config = dict(
    n_kv_head=6,
    d_mlp=1024,
    activation='swiglu',
    positions='rope',
    rope_fraction=1.0,
    attn_scale=0.125,
    tie_embeddings=False,
    beta1=0.95,
    beta2=0.99,
    weight_decay=0.039,
    lr_head=0.00618,
    schedule='wsd',
    doc_mask=True,
    train_tokens=573600000,
    dataset='wikipedia_en',
)
Each number is 500 + 50 x the weight over its row's rms, rounded and kept within 0 to 999. Layers, rows and columns count from 0. Numbers have three digits each. The size before them is the row's rms in percent of the matrix's.

# gate: layer 3 MLP gate, 1024x384, rms 0.288, rows 182-227, columns 96-191
# up: layer 3 MLP up, 1024x384, rms 0.283, rows 182-227, columns 96-191
# down: layer 3 MLP down (transposed), 1024x384, rms 0.26, rows 182-227, columns 96-191
gate182 103:446578462512496500566466542551482531549534503479467578542580457497450494506424461530405504508448505454411474457525512471415530578531561478508462509456514532510540538479525508479522517474469477459492539551496529574466521538473573488520453421530580556488404434536448457508524571511464479456
up182 102:494488493524480465520531526535556532485469558458540533445554454430567568512534591481405475503451603432509507494505496572403491471488531434523545496533527463485517571515428483505525459472511494566427477493483496477435405625448446566528480497575672524521456500557574485596584520446558505427
down182 092:416423461508434458522472534494455473440435598474509587528564595501451475478475485562503499437457465537514505515544553587524498541467368462485377490546483491532463534529534442515487454492495528508517544556487525515466459528572507451499446449599509533543454574582475452491499490496492491430
gate183 094:473537547496525387525438541520408552582487562459449504568531568655437532590508531501485524519496492525535503454549444533535513568463543470422444476564581432542619519430501502489471499583466454515535544490539504375498533416435486459478418429524577496637472458503519565521582546513453536476
up183 103:433457539463554593529451485545587507513433568550503506438508445480527516439514514485534497505485484482506512479446486556543494485555500556636560491466473504490458502512446467544558510509534484458498546486449537518562538536493581480549482483498422512542482366518594544528508493485508477558
down183 100:483438489422508452546408501555491543465516614478515540528453555415513399373546551450513479538546479471558556476492521433601471439477556474608407523381541656516406520527578458605497525407567520473503554508488505534559466540524604466515553505452467508515470501509461497480566474481483540486
gate184 091:454539508565492577516492549603406407469593606428498497507509490426495485532621545492431513443560452453464470529576504540420486513489438434423545515591499577474453551521552511457510439521521438532487483550569479447491518533455480504539473487512473470472552474500521419506607472555530528437
up184 097:459528438450586490471441436398542531559376482549533561552455513568516476477362623513508509477521523563497455560449453398603414472472485567518456473580433487489478475538503452433535534555564511496590514424472472557474386430491529558475460579451594528516482555531480536464419490478524509432
down184 097:455469507340569579510517505437510521509422490572520552613468476560530476471386509575466440545465483525544518596489498509635480471423460539602441465539485517476458453520427465484592516481592497480540534491548512500477523423558613490504423549429608559482484488473494556419382569418564515539
gate185 097:545455536548530566450529537537471469441468428530550474613521581481497504549510384557509533552532492363570537499520490516431546519600450540527543485451439485465506587477413565504548479625521510581566440483541408462491460530492555482482571457444552567359604462601518494513549479395520579503
up185 097:426480452453534482469431539491536459501491514557476551444493541539598513559454500548455464460501530463487486493408440489496489449537517466458427452502515482504504434543571495491549510458509454488555584546463503471513503447482488528436499417495490569582360591468475486491433492555399515468
down185 098:481508614507462493485499529482469481467395437508527560537495538504525489439502560599538507484527557506448497543502471546553580409505536399581493534556511464508590475558569398459427461430541487510457518530429456553542474567479475515485531457491516467528385513494568466536534535451535579440
gate186 102:517486539456401517494508501599560553524490518510571485509445587493480444472458474548570432504499516509494444543532563546363472517523435384616517574464438499528581485448450575520479454528524579535514446471415486533419492504483422512496562531417527551568436491464479492627449495448519568510
up186 103:528482552573507531460547566588537538481524519558482544495508504529492479494531509507451522539512566499457478546506480447419513488517483460486508521481588458601537505472546533489425477560506455557541575551478503533580471411535443594528454519509481514554404500481489466393533512501462469455
down186 099:529506494476537436474438441501566530504508578491514470561572607466566561452490481493522616523513518474508488536499514410521523571558462495498537421453478464630431573536584468532584452422452414511498540474525533566510416449513468523479474510481499440415455502539451480418571527519506417469
gate187 092:481450517499591587546516555473498438512477538494532507485565577526514514511469438483472548459520493493464477473453458520493497550544510535508475535530410513489498535423526529448537575614556333489525607488512488540661495593490608480466509398499537630395465460406417486427463513472529541505
up187 092:555570555483423577513413515540567549535447434475510488557514431458468521500539498524491497538460421487489505554500525480483432482508405598484442460451517655465520470451486498565607388404444555535448520518510536614422478500495386497431411558425437474592457554483561496479497548496458466525
down187 096:585475574554475455498494505480520532503580491585395468543614545496498440464520422408555539495516549491525551511537462434560468472382597453535473468489505417536473460523477529545467555473452525482462440518351495497426522446464566539477501528493481411555434532538482414506489582523449444421
gate188 092:477572549589554533540562481507550538520487554522556506417420431587414510556574494554546456536481518562492499540498476375469524580522460565535607465527566481519471543453547486500490475466555477580452482513436531518498446573573443393529512439499487449514512437442479463512534590540539462550
up188 097:500534531603581455514580494511503462594467608501504479472467468528421475555527506509551516533540470479506499490486537460457473563462497500553533526531608448501459438471511575500523497433489412466399509496504531436498509528461547453480538470529480565513520547468512410487568414523508488564
down188 095:446475544536539513466525447522518490533463539447514532511471490539542551540508387533587511544494484636548417392524500407552470656570523450540565479532525541506457499424577506487479480393569469470492454466433476438530491502505463438505484520501458583459475473426450501508501556464497536490
gate189 100:479514538495523512487540519477566514526428507504476472520541563445474507469520458464577397554505437548510513553549421478531484513436430439562580465484501497543557516560476551481468450448539519460487582458550479528513393499360542456564425581433417489512489492577483510441482506484517530568
up189 101:574543511498459493536463535433378429456588561510529622440514538490422493503480566518493528590430527409489520427527467473525497534497664507548440492479460480474455456453539521540497558511473459451501455534535563494494593512586494440441487398405508533502456449444575576562486504435362495512
down189 097:535512519476505519506492458456544357466518459464520486467464522474455548569487549445464563505493467497454498535599464504494492496441399426545509538491542508486550476538551509434445602566526503483473479509529408529437499508501492543543509487408518546525517559493469479546518469559517539523
gate190 096:525524478437432521550584497583503506547582501509475560538514502469442532608583547515503441535513530476484530484457428543488516549426469572494448488562520616540582475541424458556534420500401430513474501488524438494543556469478520530460399502508510464496574425518475426440595584486491454517
up190 098:432519514558530472472412483482482490479488517571510519515531501442470437507467505505581492463406517473556530519581579501470409506471524486403498591531492495491491469361542473434460521517446530445519445554444485509501431483470455421607475509519472515367453601570513580513471497488471540453
down190 095:427451557500497571446453464422462492440531505489449499465543714468552503435427446466533530488548493470455456562554472480565487503467497451539460447472501486447460506499579606503509499463586545495580552536420542476498431478533471418553566456507492519505475506590506518483485482568418454454
gate191 094:542517547488648466518502595498434539559593520593503462458508482427576499520541464456521420486510518457427468475460474600416468493491493538539536401405414567501505503561477616471516453489497508546451520438590515523435504601418484445576546535456573460480488512466486509599544506408529617588
up191 100:552541435484457482487476524406489475487506453424466598476517414559546530573480451493347457515482491547553565546539530474463556537475389397505552471564423494514484472541512515463489500521400456502489393501520490529449485483504478434502517424470420389538484452585462501463429538464515484635
down191 101:592509510513575451436437543414445416481449482480506540460464443534489443622513453445478512396498528491580589608492485504455520495496388501464568424589492549461533439605482462441614512508443523475482418514541416481512465512481537503474508418336454475586452570551468455490481496521565532618
gate192 100:498517457472453542556464478437554536487504544454522444494538572509412509470615441479520454470536466437535522546501536521486558517569613480535453505493466541522554481425403478536522484327475547473465550446548478487493483447547425424551489505510442560496516498453518524512559571467454497448
up192 096:407470526557445616486510527425554580555602547516470481470580516557472494514586589536486559588551420498547449474556420531547573464415560518583523480496500574550522442493551477522386501477431449555552495480541594576488474451427584543542551542368404510535478495513441534515530487487528559490
down192 097:527413438493516575431543505550422465450447450518486521464502590429505456602426475498470494494568459525507466477487541560404516461499484468468523438536482484410469469424475518471491377430482574574526471504379488463489445474551536480488493592495467468486590533438491503526553551493500479488
gate193 104:467493645454460458480519506526474537475529411493386564465445495482530414421455536482476517517445488472467437504481536526512484444414529477592549498429492555464562506429480464560507572511492531441580515435430485532548494464444539493554498417466543520465508452443400510489522479539514534474
up193 093:403535493542459426460436483559535489540576502488585588540495454556463527465512527462453518511484554554433606431520507549449458606531422480505453569478523492520417512497564527562539596558533507541455524491500432448471478472375443557494451653418458428469405543522471495596507514518457443539
down193 101:514481462553551566572419503503451469469532568444531481595568566518507568520473391560483552482502477552463462481469545568439524531397373467436502517532490492521505395548538474514468548510483471545515470486512498487377565552586492480392494499566509470507440555528564413495442572453563482518
gate194 107:570581444526572442493548516464454563523493488462521518550469455434461513536480546506484470460500431477503491457482489400519475461540472537520474511478449475521611551563524429457510517413440539526448720479510584456545478586495557553469531490482586511498635481538562457469455512442525478446
up194 101:521514407437601483508458530436450417501448536497506544513520463547514488459542482560523555475494505504432472552467485524431541462461515535513495562540513497449559481509538475458470537610562455508468527589502483482485471539437527548477418455514505582502491541510498483545538479576457500546
down194 104:457463434474442490505530490433453522442560440520475531370582490543479530519455548544522430467514530438553551475510444473526560493512435548559506476451504443481475449526556459429539496434519464554447556501521460593507447453557524619437574588410541444574473554486517493530471480457505523552
gate195 105:535636527491611521466457506420548520544469414481520494544520502509455510501545490486475532501518557548446509540520478478553547476497549449535528436414539537491474564480485457523494407535516488515472483458482500493486494479473491464561448454559534530438465494502556401636439577413549551462
up195 105:492409413473481464587467492452445413529624473570420437454539545474435483470605446523479485497560519543423462483535491518517457537484483495512465462467587503606533507577561488527489579453454446500502525502446512488524559606520465453433547432505514386585408501399455496451451584452514477560
down195 098:541496546478519558488458544529481503476592505586482414446514573481597451440492527491456498467486619510505491440448516408411518472612583566520503530515494525513503518525446453459414571474573470495502551472478540526577544584543523493527531519423514597549584529506564543480488526391505474414
gate196 100:527563530493357539517437543538496442468500521556618587537512487594512558483469482596531509493493544559509502509458515482497394524492478442434451487537442441567503646467530500508545420433506559547603579499471461525499559491532397529631464550441430513527545540455578398451458520546514437487
up196 099:485474486420499490572563501476539466492442514525522482476565540521455508570521484556523429414562453585506565580450512524556493513437497560425542513568604456502530559522544528553533572525499509516508471491492516525492467538583597559495539591426511438588603523495465478469523411504431550503
down196 101:471529471506388557509503483371476445465391517419384437477553516614545593479480520489450403522471516585501582389449468493569540453526502524510538504543543525376522422523481592433361539566406577495476480511524435419530536587495482510489570513522483615535582449494403428540550521491507548492
gate197 098:546449574524486498442548558501417533553511515524548486542548520578552463497545580502480456446501566499553415576514486526535477498559414449499464554564432475505465523438560523461515561555483504456393463549541538487374441478431446476458534482582506532520486599536457494415382449425520579461
up197 098:548461490522487550516519543576597511631481442544349493502517461495537448434491577454431555584619501578450486504487448469526428534491490596457513516494528461555523508475577516553414553456435441451425530480564519502492509531569515567463607496460513548548585548572510443472568477444431484468
down197 103:445596543490449495512479491393538430444553560463556460539532610470502520447412434530514442378485519449549401425495559485572499478538497456429543477548493451525486517581481514530404492484483524552629582498508507551453456449440433489442501454638507553523395492483467556505424493548435566472
gate198 098:492526527559494523516592533432576506569508495460577464577513590495499441512506492518498577559469396511532458455573492570575475507524489521568446519494450558554516484544572501466564481461550466565480494485478477427520447530516364502524520546475507508513466523501511496495573537426520461521
up198 105:473520581505503513526561533516484591528553541452598529509453579464475565563471587487374459524487450554509559420442489486592547511485541529471528459435455502537478552522490494463559485475473574488504510525497503560487519411466494487503598511425494484489480474504390458601572548544572469552
down198 100:582518455508473482516449414574468425437372526502535519422493413539504353514525489465551468480484538498484478524520528455445466497480448444517489527485536409536494501497493381560484401587495557551555564505459507539428510465498523517574474542539447484464488488542552471514490549547546493406
gate199 103:483591581528515530556501504526509572467484476561457460450593510481488544393456514549458535484411534456551510514505567493537506533532498525479467471383521417509406472464522506426542487427535436542580535521489449528518588511491512495483494458535505482444520475504522507575475536450483546464
up199 096:487539504493514552416561511515536491497516564615534475529525408531573409515463480471496540533471512538558506415472478444493438497581543551442534508596449489503606548509502605469575474462501513480498454540530434556499427529562574525548541502533478460589468498522461570417479508497540408442
down199 101:548446442510470549535516513495542539530452473464535515462450551468559506483505535471506519653526481514557511472505477582467504439525445569478504447545517574461565532556416531472517530592503529432547500634474496463408494599465481539464487503492587525493476528508514477462458524489461458456
gate200 095:486488479433529538459528532479535481593520424494482480441520485532567517624472529498506431534490444519520477495485552548428540534468475584443524524476501563530451604531516502546529475506523482504478502489552516487492539425534443517519438594437460492467498444485443533484461588599485567477
up200 093:522470524494445542482473560529577533539404550456617528632488513423451456425533523552545555488487527455530443471567599478473473502456521516492489450408538569566510496522512556465586478423525560439557505519469564439493449468515534557470514541554498438465503551468535506533444465456557489566
down200 096:480442486460422436548397470571549569473502508423564534458479541460525469402497352582499571444567551552480467516506412461502417412556545478517482486496453496431442482437510504526450558417515506507513480491513519534432457487481496498566493496585544497528506532520568580483513574478537491431
gate201 100:566541448500507576552433497523472411428381531499493573566492558375522511444529544459530494484548490569418451444529468350492509408548620464536500514475395470536575584526431500435584463437585461517481523486516524565610476430544495461485497441558547512482482471495426509537492420416549443502
up201 096:414502444495473508480447535432446498500489593517578485564473481523480391495592490532589515524502428521518469540505410360523448420522521494509456561453454479522460482467558488541485454410496449478521495542533501448444471425479507472454494498521582453447434499442449480487459447520517494531
down201 098:509631459428556448473587538484535537408454479580572535500527632459497527533542440464477608485471586564451499490524459575492470539511541587491502437505554583379469488462494487503481516544517436500417579469521584450487543429523478477420503464538482498497481569485515445501464519462570485484
gate202 099:562477572445457515501491592482505499571482526446512500565519539406511477525564504438544598498529423383485516492551476453511500461501473479543544488465490502598543476511481498596470551434420531505553542498488508471542559472454415498598398473519521619469505627468559532622454532570490630433
up202 105:484467426520451476489459521514397539581502513458503497554545509455425461466526507518518512578471464520523512538494510535534461465543460521452584506497513448448558456413454556517521456515620520525562645415409494466519521495538516459546512526515550544366497558619483478469388458518488571479
down202 101:600481485541502485486585532539351445601527492556456488522454533400555490501393523504478558470461564454511559513552520575524439549444486535467465493529492427508550487472437467481571471540502482483530498502520487488506562504429539480569572545415611487404470466473472517516407550550526539481
gate203 105:476596546503516456578514517485536444432484554429462470496459576514521449470518441492608582517512484511450440459483462512529517553536554540529497494539466540541515447579401490472499428515436410479497535491497609412451421482543531520504481510485465599453524433505577415568500442451390541550
up203 109:453468383507463466442480506622470472540529448553559497502469548504462572508397483585409418530477544559499469518530578555583527442592466544366574447516553427524516538544473458471489570572550453419579483442556449464568547512474501507530489604532550449413462589464547525442521570510560551508
down203 105:467415509483435488415552514429487423557480525503581503562610447473409456440497477448612459463461504496514428382477513531500469491479564489506516505458479449557478472387559453446503539566548523480432385408512500539566504458524487460512498475507441584541472437468439470524511427525414491461
gate204 098:512462518495513524527424548490454519359486555489416540366482479504468571498593596464535646478533554478414490424490541417443517589445475473438462412491483533473482575597553515499559533550473484560567496408578459604548495439463510459530535586536503480496467515465521461499522527420508472491
up204 101:503505544512457485579406500495496531487438571428442513523556432540489541547559497518511557521504502493540556575430474533474527523551461379598472372521428544499516564523457498586509517593543498422475490453537358563494516504461431482421530514507452432609522547511509550447492598485422469475
down204 103:472489529515518488481522487504483459459481483609554535493552497496487489492548527509536514403520527469557456462516522470505473468508555397516447520566464533454525586452414545539608455458394562449516500491463506552552414457526409512462480424562494496581505522539463539537526521586436528448
gate205 103:565517518418580538529496484572505555502492467499476504475471519475520517483532462505542493593484458535485555468498550494565516603529520464537584437545555489447494476482504454512598440477467496525495482529529568504448546516545480494433532466546444468506515642471441579447444560522443439403
up205 103:502526500425467491477637509443520397467512493481523506494505564517436559508501464477537511435508525478447412532563513531486452548539525517465530469400530529491533491477486499522488559469542504559446475554524490538519458452459476532570511560453576553458450446529545520476570509562449502442
down205 095:484500603418550422471463445497562447502587567443519477494475442565565531474521494510473472566447485511519463507555494533534440458529461512509496584441558529539523531492470499526538513422548452517440502549452480622497477436538405504442403532510455516526496485498577551531493444534483462367
gate206 098:522453494536554553607488505476495424524468502457572478499450529561490521479520530479453475495510435415462467496528512485515536498498516588547562605402548553496516427430527366466447469455490646446456580482507469543544564519436429486385494461467413549463455523495431487509524536533582486488
up206 096:469513543515512559512538424500454518458575501569514538507488452473494536517373422497457480430546427457552441492500588531574476521500510411501456517587391539537543408516440468521541561475479444503501492484552460505508521521546505528506572526482547497465524436441472555561447473493396513499
down206 098:602480533439570447502577496538465537490556503586496486435502581533494469449582514495495577507502585501549492526436451532513538467520414530551506487523515502469499521551569527480513563508496523382502548500458494442492542505453415526510516469451463452574537552565538475475480565559568444396
gate207 088:532492485534449474489530472542514521600459465512535474532557427471385499526458505473447483524475544489509584523631497536478485503516523509476478549487494591479540437521470425550473511495476553496568392539506504536530483388527463492496398501484611463589478489407523405582426472374507482504
up207 094:382502413511498543490520575497478496335569481497459484510495507503522458504456509541534572516489565466530498513526457523440463494547487532581500585471424541418481595489475465501497444489575484586462587471478561469544486454514495551506506516459499430459530529571508452368528569503450519494
down207 093:550471456539472561431532533526566504417565534531448573450487620501554513478550487565476579482465569465504430456489438488468470493415450512523575498452451423556525452464516533604527526549532352573508544449503459404402444519487516458504449557460492513453525502557486486458486408582487388428
gate208 105:507456486548548486504574490548590535421552489506557524534465527547450555562506476543523498458495520478455506460564354485455581522482559497535535525483577454500500456514535462506486390488415496541472517467488487542476451489473484505408553524509518551437442563472573518428600510443430441486
up208 096:576515457472551507520503483525539598555490519512579482491561561588493436437565496552550456541600441494489482448548532399601618609557454404479544507473550482521457523568599546531532584478487487538514495464543516467517528524470601475464499507424477490472614499501532520551502481449553541542
down208 100:452497496452460570500492528470499515531579497548456454493503482554601528550504493474490543502522515403435563435504477553614452546570529470521446599506537445550589542419440506423503516492406513561513355480580458505515549539552479560493462463422527553445454492497544493506509467498560478499
gate209 105:440505482497500527528548479505516469479424450474487627511485578493481483445512478493485570488501504560542547506563445462481510487580522458471431339469582480472564507494453459562523507573569509535484493553479570522507444535535449524422444467541543496503495581534492552614566454475536436444
up209 100:442559458514445487528483544478473503492568511528609591509442565451488515423495471524480447503472517472542475483441489560389455389485483455379510447542500565471466543550502473488582412552483498471581498455466518569518481504547455517429522483375615488570490550577495565583488509528486416577
down209 094:468535418540463550618531566435518499534463580471496529526499598529554493484543510440534383501563524466537484451527467479451553594484466585500475492558489508551613374448517440578549480540467519481500578569526538572510488443490469473531555477559538609500433503508492538445403514568552500573
gate210 102:562570580475502423489453515542486463536488461554541527495543425592442565496459448490487457499565473430554501485570480434478390602471488512548482492494533422455532525516494608549583467491527471502517506475485520458505507457464543560459537520484501495451417506438506507510476476530522507542
up210 102:437517370501499530455518511523491487472453482477438493486490476503539460491507467527562630500570536449443436454574538444510536532414463464514500476484527504573396460555548468471508529436483546526499507519478554508470512481482449454559573529538478457485508485539525493548588480501440379537
down210 101:442518445517524443556477488581549428515517503518562579497484477481513478409558562447491510478428517483452580525473521517467458477556534439573507521471549579490458513563422470455444532515467500508476519458509522463565556549514435506505471504491545432571492519473529572508567487522546539438
gate211 101:615518490575425461453541521464523592468538522460481480494501557588494518482378513509404516542396556561545432498464488453518434475502571483455441456462447467551473520546453417529436473441553551432499467454486442546517451535539502469499554494447482559467475474512454539493509467548521471518
up211 098:541537472506521498467518523546481604494517508410540501554479561479522543541496473509470493560473638554479492551555541487607431535516430516518510565455531611570404495563506418553529544480466466439497599435386449452500352519436454567509443495520543471510436413498483524458560562476506556511
down211 102:423538597523470451487579531447472463509514527502538537512516433541443453382481539519514490523496583469438503503493494522583540599542478572564516548482581459493596548468495547431473561577472461555515534504509499585498485515516542498516422564464528481495543499387490521495473483481473470498
gate212 095:499539503481516551438422554497546470521527470422537523551537469515493443519493485524404536574583479515486540447526487443555516529484420451553570441524531476493496541419557565480474467522439483518488423599434451482576525621443489412548511507484528483483543533500490481542534501400425540518
up212 098:636456519520518461447522494437493524493496584506560474437532492557514478659516547510444415505421576555514460511550545484451509577480555623552523471494496462530572501627422480488428593549601494468539487592508487523449401458545500387459559443532457561499465504498485444573510515449425570447
down212 097:546531474402531519487569457409550544561457495556478531516485520564487509535505519483441539512486654506476435432569414497537535546484526548412490526454488553547574444610458373487473583471463498512449525545517578514482496404418455574548528463462541610527631526495483399457528527497478518428
gate213 100:435524477506547464500408485514452455538437504548468497469429455513547501484546523565458560461605472529513535532495456507455466447442404515407386526451528451463480482473473542499445554546471390533469548525480401509530520454445535516588522455467368519505521510468571505520494440570560668478
up213 104:503477505529407590507582519506524537473536530568492556361503500632442591442453498439464410469500624511506549516564560546494422526487586552475558489551603520550521468549550520466536556507569516424543449528518459626498466530387379412493584506501531437579522531497443454519426603508461454514
down213 104:408465570484576534483559543455556449493439449553493473574488529556504408522576513517546470562512422490474477442395512500508514569509411471484627446487480412483521452498475473543588470459522434482500521460467503489513497512521520576475423497460602512502593426448448536492527448479405482505
gate214 098:419486497481533535445522429523481484547491480433383548491545564489456495495512503357480487589523476440505522572508589521466543475428537440430568553474470483486530565437398532460543493451430504513497464515508510490433457463492474408558397473476487445451482499515619558434461531580451529425
up214 101:586481458506417568441474517540521511504482511592597493552521466549516504511486503578585447425435575534540561503489464592536484529562404518550561479543515484504491470572463541531546452583568503506536483540547427551500514488499504541512473560576513562480439597516443478502478561537509374478
down214 099:515453449495560497413475401440469453565471489541526486557503551518514482541472467408472506455495504450532550469582472486547442450530519484518529485512507479467503508471514433443466481482478557486511508511546523493455511488569498545469451508460488513595507496446453516473523505521523519503
gate215 105:496500574466497566476491435490517470541483541570471556502510588525499507492508465568500582543483354522423557440590449553504503496480562449442549433506468405451488533530496468577381594463539459552546484455509491498521452556518500549475569593544419502494447530479440469496558523550458492416
up215 113:540542478531512544485605494499568541521533514427514549530411520483539351432494416430497484475508503496472466390382506628528518551591428534581476534559558464556524448552385505496553540466562514488507499455482547447507520439504548468526372417527428495454510481497518532406384456482514575540
down215 110:454472561545487444425458526512588518457471480499453553486529549487512555449459507489489524558515437463527480553535460490503447412454466481446382503498527593485597554490550546515514443589481545455502553578540555545498444591497400539483521551472481532532487517471453433575502581516486410442
gate216 105:462409529486517492432458574472535456496527474523580455532525562441552417541483539553527461525424516514438604433493496416537450500504472516433506424457490478525541449475532500472427611543436495453477493633421532628468557609512488575522417548496503459509464514497502457513501488533459525452
up216 106:474508499560519572554469440359501512388464503452480540467540411532449480487543519466485517459494523529497517510626397477527494605503499525459621454491472426518550564507442465467526528404448501516516480492518488491583567592490471517463557507526493480421473523415441381493525413520532529499
down216 100:479511509525433510506532532581520506490571526474509474500587516413578435529552541512492444396556529509500487500462556440489596598518604466542483467494509552503559459531533484487468512581420572581388492441470605536546600430591470482643541530446512475493550483495549633513537485467520528552
gate217 104:571525519511399445533517523555506497492626589511587565520505597431455570402538492553378534538546449465517548490455448464538498476458479506528462481450440580501571511503466433458479404454472457506543508462464448554529521480531557544576521516442455485418459575486556459525537521548472476525
up217 105:565500501496537505495508516528522479458416530493542481457479473517489514499494571479405489509475496489535593464565481553562432557546437559423473493490507528404458606405589488460493577530623365552525606539527511607522508540511542417465462494540422489524539428487489463464535428473420477505
down217 103:441562550491609522536433541569536453522493496478430495503583535444561374409511547419543498501488538442513494564530462473492568488517456507510488466539452467491453532477490616528517542490590422525541470515505480535527526508462455607499560414575448445481459555474548502482454494503443464499
gate218 105:464537472498461470506497570458487565568556543557508516450472535502504450453537464549441442520498470515509442473452571539512435522451460552482634493499474421467522555596451540383463564519477471521484513548475455415500552523599529516489441507562513465482459412483489510528511555533616512493
up218 104:482523428566505482520538496530475407671486520545450460514519573549567520498503460371521527464467564398465460567599517600517502449421455567498480551623530472560387514396441478489435538531522546549462438414499528557501603481490564503478482589512505534551415416574553521514447450474475535563
down218 103:552462494490560506551397416541531536490494419467560423491562465616504542492573482503468508516487519511493504585496425466515589499497503504484459524478511475469522542558426569517434441548515457576420477392501476520536523502510581524514537507434500554467559522539431590505452496409439504528
gate219 081:520478459475446480495536486475535552558633368421459507480494518474524539415543466492480482463473480413461491486517528405456387528458602452412496519481465504552497409446593498494424492492464448418478519493546412555521561548437452461586545498384549420485481409553431513427432569480529520508
up219 088:474348471440480509484529567496480467551524458442574468498601582490412646481469461386448530452451501468369529531401430450516458508453516535426530507534496445559438442453551515473521474548502494477465428382567481515530588450445503516585476469556531466440506437527475463501504570478507531476
down219 088:512466455541528504553545496528510438439429527539497526557553413438587426531452438615467517528458418489533479517517510408543594549524475444430476473565503547551503519576485385540503533501516534490521498568544535459547475488488429494464542493498523481586516569483530501493458482457528554528
gate220 097:508436580458509417503532502496488513425432514449445520469442516389475505470557547508424479554434565513569467578516553497482427581482534466451538491474488534458522428461495515413365409529536607477537346571516521585480426555453512530516454512480445552518568632467447434462445474554525554550
up220 102:473571546542423534560402487500536491500481554579440494484475522423484540531463494488489482521532540451474441561473484446527455533459489549448499581550524456551506501499437552528467547461512490494520521411518573523419469496465471490454612548581468422509576555469511423527433465533512534586
down220 100:421564483562482464414434526559484502437491466493516515490528483553569476485565537518497500552468475507476545498524499494485580468448557561437478551377564546508416556482409457530536502543532518561503494547489506494543472466462492538551514526557425448546490482451513487529490483484548405500
gate221 102:468433423626544602438487466481485581427552447455541548448481465531475551506573577482502526535509538453536465492548545569486458522429566465396589513491612464439517408440563493400504558567574529483475511598482423516429503458498498540587496500566478579530500503586486557506545502398512507494
up221 102:546563456419506489501494470634492532411558545546435426586518460460452340531497444455553533498489555496491472499499482486487479442448502470490440437484493591477457537557442533493434540582533529523527458448485489408571523514583497514497478532475468493452556523511514517580449513490500486492
down221 104:549574497558539525459531523508559497458425441454516534517525513585476584474458405454549510412488464394545495486548494515557487540488464409543443499454613443449468504437515452562455452537443467502523564480496521518491484416499484504499477498523469536445401564601566436454505546460506505498
gate222 091:613423441504545521520547498474515538521578459527455483427507426549510526517468621507469561552508538541484494542491536563509523485497463521457562520489491597483539493467555508532506474442477539564408409507480572449588459465472454539528485394511533560544509496498510478525487500489508436549
up222 089:541530528486485403454491525454436551523542593525531398413519364516515516542434508457493550524540543536559502530510529491526530520491534412519538494499407585465585433514530506480492384434439455559479489506428480556519479489513469547443517420563546497502466535492508489540570550475425462559
down222 095:524509380435539527507468504492473575476490475533477430454588445560475519534484556534490441513457500566523472588481540475528505547467474487441574460404515547463474421496554479484494515568548517501478458502467563483484574490491537519529628524442466552478522499447521513507470480486428446523
gate223 100:517455492561524518473471601476546504503568547426521577475521531580456462531538526453468558558526542412549451556515477450549553452529464477512492516590467542584548536454458494526511556501561519406522507489487481558396550539552529529475513502488522540633454496575526524544387562504510467537
up223 100:468507575586539471456467491467550504452551535482493423497471573502438497537539458503574396548418472580447480438558454481540473413544511546523489511497478439544518578493467461557511537506419527494492526425539500390495537484510453523493543448508450527519469579576416640523481458479462490520
down223 106:497544556479435499447527526536492535486456448528477565509556589539471477461487541611480419534508552560408467540453523526479495541401477572506508443485504483446462484561473632529429702491503497540628555484429499396513432471527477550461451610484482560384474469538448433554462381496518506448
gate224 094:450522531510553443480472508537466519506449515494484461389543549429484560511548558517395467489452472544447582462465489443560570504504518517535489516587516591463410498406560448418470489499469583488550552446554489448556482396554484520551545459535520444436474529505387477535531488545419529473
up224 089:473452375520395508454470446508485471463444450527507465592513459416550497473444531512523488569548504534402465560491496485521391503486467485526547448562530449538440517504550448527554497468488462524462513583483460425495440468500553509433510439512533508562526558552448516559584428460389555519
down224 097:416494536480485479526457596533568508505531463488503512546477541484561425460487506569479504617553459559434535453600433405506397506524494448491492476551521452529589460497559335591429540601553526561531527502426407462519519465528461436397474488581470513601475482548492492572453489457515544424
gate225 092:491531427471427557519470437372526578489513557506541480428547516492521493473454609458583461562536555535441493435483528484418491542603512557461498526426443470557424459520494445494541488570455536467465547500488499571489576416506509540530538499554592610414489510524505514458541443505529524501
up225 094:527483534482571465508536494546571435484413437446549398534535517478540494538489500503504549410520571433416504460447480440444490461505562544493575441493497524476604414585439508589439490506576477477561557386572542520460482498427550446444486455565449571478531517531454437523518519471371491438
down225 096:507482513496453437410475505524493505505464534498470503490544543504500541561391508525447462462480484539454503497559569501482543491455557568595549493425509465420500353523509531448509475481506527533509468443535541483471493535504485427599507523491511499413474542421469504559448453480467579470
gate226 099:446491470550532574491545460528509493542473480447576535451522553507522589436553499476530482478473429474468492524547497516542592516520496581554534519564485501502412528448509560449444467506505522604562557536575471571411468481474475461488455487432451627600429514466452478508532479493605534475
up226 106:542574501506541496469546475479428430577466531523500444434469447483409515540403425479540412418489512496486455480552500492463569492482429532522451457521437428450531573457467553572496538567499520432508410468562481484589441500494537475529461542528492510411504576511552560429521469533501476476
down226 103:476481462477490495526496590464483513504477495518470504489545387444459446501549518563486489492498481530451497515535453516510497523549529556562484518536447584514539485479502518488518550491586557479518520506508551487571546591458504516542509440443550456540506468497487467504452467500502565456
gate227 101:552552592457458495439504573596520504532608376603456489468507467560565557494511474523514445469468503448453491471532476536543449483534513493589596608532388523408520390542555463470551495483431435543538509477383436528530446526440453444519462483589447460575562564452407565456529518445595544532
up227 099:469462548492507440550453489524517485461563432506528496490545479462526553618483543418514429504490549508489463470536575448518454470486500492486427520405587568428394477530482522393419521472481540396512523480517495576524517513412472579550500479468487532495487594608483434393505439499624463556
down227 105:435463470448582457560510455398529527521451529450497482580473552456594587541483395588575527612503404542446536557560539487574426482502531545525458501415420595569475519527452498527456476525533476460462587492501551535561527550433555508510533537491441526520504492520502570487495509458451553520